From a checkpoint of a small transformer trained on Wikipedia.
Size: width 384, 6 heads of 64 (2 for keys and values), 14.2M parameters.
Architecture: RMSNorm before each block, rotary positions.
Training: a variant of SOAP for these matrices, 362M tokens, 2760 steps.
Each number is 200 + 20 x the weight over its row's rms, rounded and kept within 0 to 999. Layers, rows and columns count from 0. The size before them is the row's rms in percent of the matrix's.

# layer 3 MLP gate, 1024x384, rms 0.119, rows 956-972, columns 192-255
102,232,179,207,177,198,203,224,243,219,198,167,191,236,178,189,227,206,201,163,200,145,209,175,211,187,173,186,216,206,192,207,148,208,194,215,199,207,189,197,200,228,203,160,181,210,243,213,214,220,195,209,187,200,219,203,216,221,181,232,209,202,166,201,203
113,135,223,173,220,185,207,168,168,175,206,179,203,192,199,209,227,200,160,182,189,189,160,210,253,188,218,182,211,171,210,207,223,202,175,239,204,196,165,218,174,185,199,170,226,207,216,165,192,202,194,211,220,214,219,232,207,215,178,208,188,186,178,186,193
106,210,197,207,201,187,188,220,207,223,191,169,213,160,261,185,181,166,206,165,245,190,188,234,218,209,198,207,224,196,219,208,181,166,151,220,188,198,142,183,191,232,220,175,190,193,153,209,197,227,183,222,226,211,202,230,222,195,238,174,198,242,213,210,200
104,204,185,213,197,191,195,209,228,214,207,203,213,141,207,196,181,192,205,221,222,175,202,180,210,203,191,188,188,209,191,187,202,203,184,177,189,208,192,175,192,173,175,165,213,160,213,193,201,210,207,213,218,246,158,196,216,225,196,187,171,211,200,189,216
106,176,218,190,195,203,201,179,185,213,197,195,210,203,183,183,191,174,212,185,224,178,216,191,204,237,197,213,183,213,239,195,219,186,166,197,194,202,193,204,224,211,246,218,240,263,176,196,200,204,209,240,197,226,146,182,215,183,204,183,214,249,205,163,157
103,224,214,190,192,178,179,192,203,199,186,195,194,191,212,183,216,225,203,230,201,223,203,228,202,218,223,145,209,193,214,230,200,203,194,229,196,194,174,219,199,205,212,253,219,179,168,201,200,187,193,208,231,211,165,260,190,193,218,210,246,254,215,158,210
099,171,234,179,218,195,172,206,192,211,233,151,228,180,215,236,175,194,209,199,171,207,182,213,209,233,209,198,183,227,200,187,201,214,169,213,189,205,184,183,218,170,176,204,222,181,180,185,210,208,226,184,182,183,181,213,211,182,176,193,194,192,202,221,249
093,185,174,248,181,176,193,199,176,174,187,176,187,223,168,170,224,204,198,185,216,229,199,223,213,219,187,230,186,196,203,187,195,188,199,205,187,196,181,174,230,203,214,190,203,213,204,224,193,205,214,205,216,204,223,204,184,198,177,206,179,184,187,213,206
100,221,182,204,210,202,210,200,207,182,236,213,200,181,213,202,210,226,167,241,207,200,209,197,215,192,158,190,188,187,207,209,215,221,199,207,238,172,199,192,190,203,157,186,253,207,210,229,200,167,198,211,187,182,177,199,210,202,206,216,178,200,194,159,193
096,212,187,172,187,212,195,191,188,219,173,217,163,210,199,219,206,215,161,193,212,156,208,176,213,242,226,206,219,218,239,227,186,240,197,217,194,194,203,216,258,188,206,187,224,203,203,219,200,209,225,208,218,242,227,177,191,212,199,210,242,196,193,184,247
103,172,169,202,213,218,180,211,221,225,160,176,205,183,198,171,233,178,182,212,195,205,220,203,231,197,201,222,166,205,199,199,212,224,199,224,207,175,174,207,186,194,203,227,197,223,196,187,202,198,208,202,186,227,183,215,210,205,208,187,178,213,200,178,175
105,189,206,252,180,176,179,194,207,192,217,199,190,177,231,221,206,190,169,195,230,223,208,220,214,191,199,208,211,186,213,206,232,206,213,221,223,171,163,211,181,209,192,206,229,190,182,197,200,187,181,214,203,235,208,177,161,194,159,184,222,208,159,210,213
102,196,202,158,214,170,199,181,195,196,195,192,199,213,200,196,203,203,177,169,199,194,245,186,199,221,161,230,173,203,194,205,222,170,204,206,173,195,177,207,199,202,209,209,194,198,228,208,245,179,195,206,210,206,204,188,185,199,235,201,197,198,190,215,197
102,192,196,240,201,179,186,182,261,227,178,209,187,206,206,211,180,233,192,218,230,172,199,192,191,206,225,195,191,197,197,179,221,215,207,203,213,181,215,214,186,207,185,211,218,179,250,208,180,178,178,203,180,201,210,206,215,212,188,178,178,169,193,219,178
096,199,188,204,161,193,173,196,198,211,218,191,195,205,167,203,191,164,185,179,193,202,180,208,197,226,151,185,159,167,191,209,208,220,237,219,199,195,187,185,206,224,189,186,198,211,205,197,208,177,175,186,207,185,221,189,198,245,199,204,187,188,225,205,189
094,212,176,193,213,243,214,214,194,232,209,202,186,185,221,185,191,198,230,238,221,159,182,199,177,198,197,224,205,203,219,210,224,154,222,201,182,175,194,175,186,234,184,213,176,183,157,194,203,178,238,219,191,183,202,207,220,184,246,192,226,209,180,237,181
106,194,194,187,176,186,224,193,207,206,207,178,217,192,260,207,231,187,180,204,216,215,189,199,188,195,195,214,202,223,213,178,161,142,184,180,198,186,202,227,231,221,231,252,193,196,204,196,187,209,171,191,240,242,211,221,223,201,231,225,237,192,218,207,186
# layer 3 MLP up, 1024x384, rms 0.122, rows 956-972, columns 192-255
104,211,176,217,212,223,186,209,221,205,219,190,159,252,180,202,185,201,211,167,221,187,187,228,182,190,233,201,222,207,242,234,187,210,205,180,177,183,196,190,229,250,223,200,196,185,245,206,217,208,187,210,195,183,194,172,201,204,198,207,252,229,189,202,209
106,176,176,195,198,258,192,175,184,194,231,175,178,154,194,218,209,186,180,209,211,216,230,176,219,219,182,201,173,208,188,199,169,199,205,165,212,219,209,223,195,213,197,172,195,182,244,233,189,186,212,187,207,213,191,194,196,230,189,211,225,198,209,210,201
104,226,210,175,175,208,196,216,203,208,188,200,165,197,200,211,218,186,194,198,226,229,179,203,207,182,196,197,220,219,198,193,201,172,193,202,216,201,226,202,200,218,220,177,196,198,193,206,192,199,225,204,167,206,209,201,180,203,169,205,191,211,184,156,194
108,233,200,216,198,208,214,186,182,198,204,208,219,156,216,170,198,178,179,232,202,178,225,191,240,206,184,200,201,175,217,181,191,188,199,219,157,194,173,223,216,157,214,190,200,205,189,201,203,207,196,206,228,210,145,201,210,204,208,216,199,208,210,213,173
103,183,201,197,159,199,218,176,165,197,219,205,206,181,188,196,177,164,216,193,215,212,213,238,204,208,199,189,181,219,236,214,222,213,205,203,207,223,226,212,184,200,232,207,251,200,192,179,228,231,196,172,211,199,182,179,213,196,220,198,190,192,189,187,159
099,190,256,217,204,212,194,193,207,152,212,203,204,177,201,173,211,165,199,199,185,165,210,197,205,214,187,203,220,208,190,219,212,193,216,207,199,182,204,234,206,227,220,199,218,164,238,210,194,217,235,167,195,212,190,226,194,207,177,234,190,211,186,199,209
101,208,199,181,183,198,209,200,171,196,198,196,200,161,184,179,216,222,211,249,222,182,173,209,221,221,189,198,177,166,201,191,214,204,214,196,191,196,200,198,206,179,212,181,190,219,198,195,221,195,213,247,163,210,158,197,219,234,263,178,191,214,181,208,205
097,184,209,182,202,197,203,235,211,213,197,163,199,200,202,215,175,184,189,200,191,209,190,207,184,160,203,188,183,205,242,193,167,194,204,170,249,154,180,222,195,218,193,193,201,182,185,194,186,175,190,197,190,212,214,187,221,171,210,205,234,199,222,200,209
101,173,225,173,185,234,223,204,200,237,207,214,214,194,176,207,199,235,210,154,173,187,234,220,204,189,192,207,244,234,221,220,230,223,219,191,241,200,176,206,178,215,200,233,169,219,221,231,176,181,165,192,180,175,198,199,181,200,222,237,204,183,225,194,219
099,203,216,235,183,192,182,188,202,202,227,196,202,212,171,172,192,196,232,224,231,199,212,225,192,197,192,220,214,185,187,201,181,190,198,195,191,202,182,164,187,212,216,166,183,219,238,228,194,207,181,177,182,198,204,185,217,176,201,174,212,203,242,188,159
108,217,219,183,202,208,206,181,191,198,208,203,212,210,195,191,209,221,202,210,174,208,178,182,165,235,191,174,224,176,182,216,205,205,184,195,210,187,205,196,221,190,194,200,197,218,225,180,227,175,246,196,202,191,171,146,211,177,203,215,224,215,171,204,210
102,226,194,227,169,215,183,199,155,188,213,223,203,218,205,163,206,170,199,184,241,218,197,231,233,194,173,161,232,192,193,192,234,172,215,184,251,210,165,161,154,210,239,197,205,203,242,154,214,236,213,213,201,197,225,193,206,182,201,215,215,217,175,215,215
099,240,204,166,192,196,197,199,253,193,191,165,228,190,220,204,188,220,231,178,205,183,212,238,177,207,203,179,179,164,217,150,235,233,199,194,191,204,213,235,182,198,154,244,180,223,157,201,181,217,203,220,204,171,187,188,200,204,203,172,178,210,220,221,209
103,209,193,199,213,222,215,199,236,196,191,205,214,171,203,190,195,183,164,173,181,204,164,170,201,198,173,176,199,183,205,180,203,203,198,194,184,148,186,217,223,177,210,190,206,193,240,184,211,207,206,193,230,223,197,172,171,252,228,207,175,189,180,197,206
096,221,201,195,210,199,181,179,210,170,226,198,165,188,161,212,206,188,236,196,179,203,212,218,218,240,237,169,201,222,172,196,210,193,188,183,193,200,204,195,167,189,232,223,173,193,201,215,194,226,230,160,203,201,188,182,211,188,204,166,186,202,239,217,186
100,216,219,196,214,183,182,183,220,192,235,225,218,161,192,209,204,214,213,206,208,218,216,202,215,226,188,201,225,200,184,193,192,194,213,176,191,183,218,188,176,190,187,195,199,206,219,191,167,235,173,179,249,205,211,195,196,198,217,220,190,201,182,236,175
104,209,219,215,222,218,221,223,166,210,217,199,260,194,221,198,182,203,221,171,221,191,224,209,233,234,239,194,183,178,159,178,209,199,180,197,160,184,185,186,229,174,209,183,221,197,234,203,204,209,198,206,193,242,215,178,201,221,162,193,154,184,211,195,213
# layer 3 MLP down (transposed), 1024x384, rms 0.117, rows 956-972, columns 192-255
103,193,176,214,215,227,202,199,202,176,188,194,176,189,186,195,206,170,184,216,183,244,207,216,219,215,196,208,220,210,204,192,210,211,180,185,215,202,217,193,202,195,219,183,201,169,220,180,186,224,197,174,183,232,217,191,228,179,238,194,251,202,178,202,188
110,215,187,203,157,218,191,192,220,194,201,177,204,206,212,195,200,198,181,222,230,206,204,179,206,218,158,234,216,205,183,198,195,214,223,151,193,204,222,217,166,229,196,174,182,203,213,189,241,175,163,222,216,214,204,227,188,182,208,209,234,155,216,171,222
101,175,203,202,158,188,208,219,192,182,164,191,195,229,223,210,201,198,232,214,216,206,193,181,185,204,197,192,231,213,232,193,208,241,186,166,185,176,201,196,167,235,195,189,204,240,205,223,214,181,206,215,173,210,204,201,180,213,165,214,175,173,200,190,210
109,244,221,181,228,201,180,184,196,214,209,179,219,196,221,175,197,205,201,201,197,197,173,208,218,206,183,170,193,179,200,188,179,201,197,213,189,224,222,235,169,193,197,210,221,179,201,171,207,214,208,192,238,227,243,188,209,220,195,197,221,194,195,227,246
103,210,184,232,193,215,173,219,217,178,230,201,231,207,183,184,208,211,182,215,236,205,215,224,174,185,183,207,211,191,197,240,194,211,210,171,220,187,218,165,183,165,177,209,166,190,235,211,193,191,219,172,183,193,179,190,176,222,164,167,219,198,201,205,195
107,210,186,213,243,188,200,236,215,156,218,202,199,207,210,167,228,173,196,198,217,147,219,200,179,155,209,210,222,188,190,221,195,226,210,197,165,211,195,185,190,213,207,233,178,206,211,241,154,182,221,187,206,213,167,202,228,205,184,205,227,210,194,202,250
102,197,192,176,252,176,225,193,196,193,189,172,209,226,202,190,201,224,195,166,204,195,194,203,230,168,219,204,236,202,189,185,185,182,227,230,169,215,216,194,210,194,202,174,196,200,190,200,221,169,225,224,211,198,215,196,140,175,189,244,210,200,156,186,197
100,194,187,178,185,182,201,217,179,191,172,181,194,191,170,217,228,201,207,199,197,155,205,219,214,174,250,193,196,236,211,164,186,178,214,218,156,215,177,194,192,191,182,202,207,171,217,187,183,187,167,211,194,190,165,199,218,221,182,208,188,187,202,181,152
102,206,226,193,216,173,213,202,190,190,202,205,227,159,202,214,189,194,206,178,209,198,224,198,217,192,217,175,220,226,196,207,211,214,188,180,199,180,199,187,234,209,196,225,220,215,240,204,193,251,193,217,184,250,186,213,199,216,231,204,205,203,195,234,201
100,178,201,191,176,198,203,196,206,240,192,214,159,202,198,206,210,227,202,231,198,189,240,184,175,207,207,196,170,191,185,186,171,169,246,195,156,179,208,195,198,194,235,212,195,233,185,224,180,180,211,174,208,227,190,194,202,210,206,219,220,208,255,201,181
105,199,202,153,215,181,214,218,218,224,186,204,211,218,187,180,216,188,193,223,221,181,218,196,203,237,203,214,223,236,211,196,180,166,209,189,205,191,203,181,217,178,213,142,226,203,203,193,195,221,169,241,195,247,198,168,189,169,199,196,201,178,191,215,183
104,154,217,205,187,216,212,199,183,192,190,216,185,202,224,203,217,249,160,192,185,218,204,218,206,200,187,200,195,217,165,222,214,198,214,211,180,234,217,213,208,236,231,236,196,230,223,223,182,195,198,184,219,201,182,188,191,197,180,201,193,175,187,190,180
101,208,205,210,181,183,208,188,176,205,175,215,146,191,222,187,222,229,196,232,181,217,224,208,219,193,237,203,206,220,172,190,224,186,223,175,222,205,204,206,168,176,240,206,195,191,196,213,207,220,202,210,207,173,210,191,211,211,187,207,185,177,193,199,180
098,185,211,220,180,227,204,229,236,191,210,204,191,185,196,217,194,199,202,211,183,178,184,200,219,163,226,210,195,174,187,172,234,187,198,183,207,183,236,194,201,227,231,223,186,231,214,206,238,237,197,176,169,206,207,201,227,197,176,210,204,202,213,180,211
096,187,229,207,153,199,218,213,214,205,172,183,177,215,251,181,245,228,190,206,227,233,203,200,210,215,188,182,214,208,216,223,187,175,199,210,160,234,180,207,189,222,199,190,184,187,225,180,207,178,220,203,203,218,196,235,209,179,211,206,205,166,187,172,205
101,220,197,188,210,179,208,191,184,166,184,178,209,201,218,174,227,192,190,181,222,215,189,196,202,199,184,179,190,185,205,204,223,189,212,217,210,220,209,198,197,189,192,205,209,192,185,231,204,175,212,185,227,220,219,200,190,191,164,201,206,218,179,214,208
104,211,217,186,164,169,189,231,221,216,201,236,188,199,190,216,165,179,215,205,210,225,192,200,148,185,218,195,163,191,219,210,228,199,201,195,200,197,174,216,217,195,231,232,205,160,205,168,171,174,231,217,209,195,175,176,192,170,189,212,222,194,218,208,188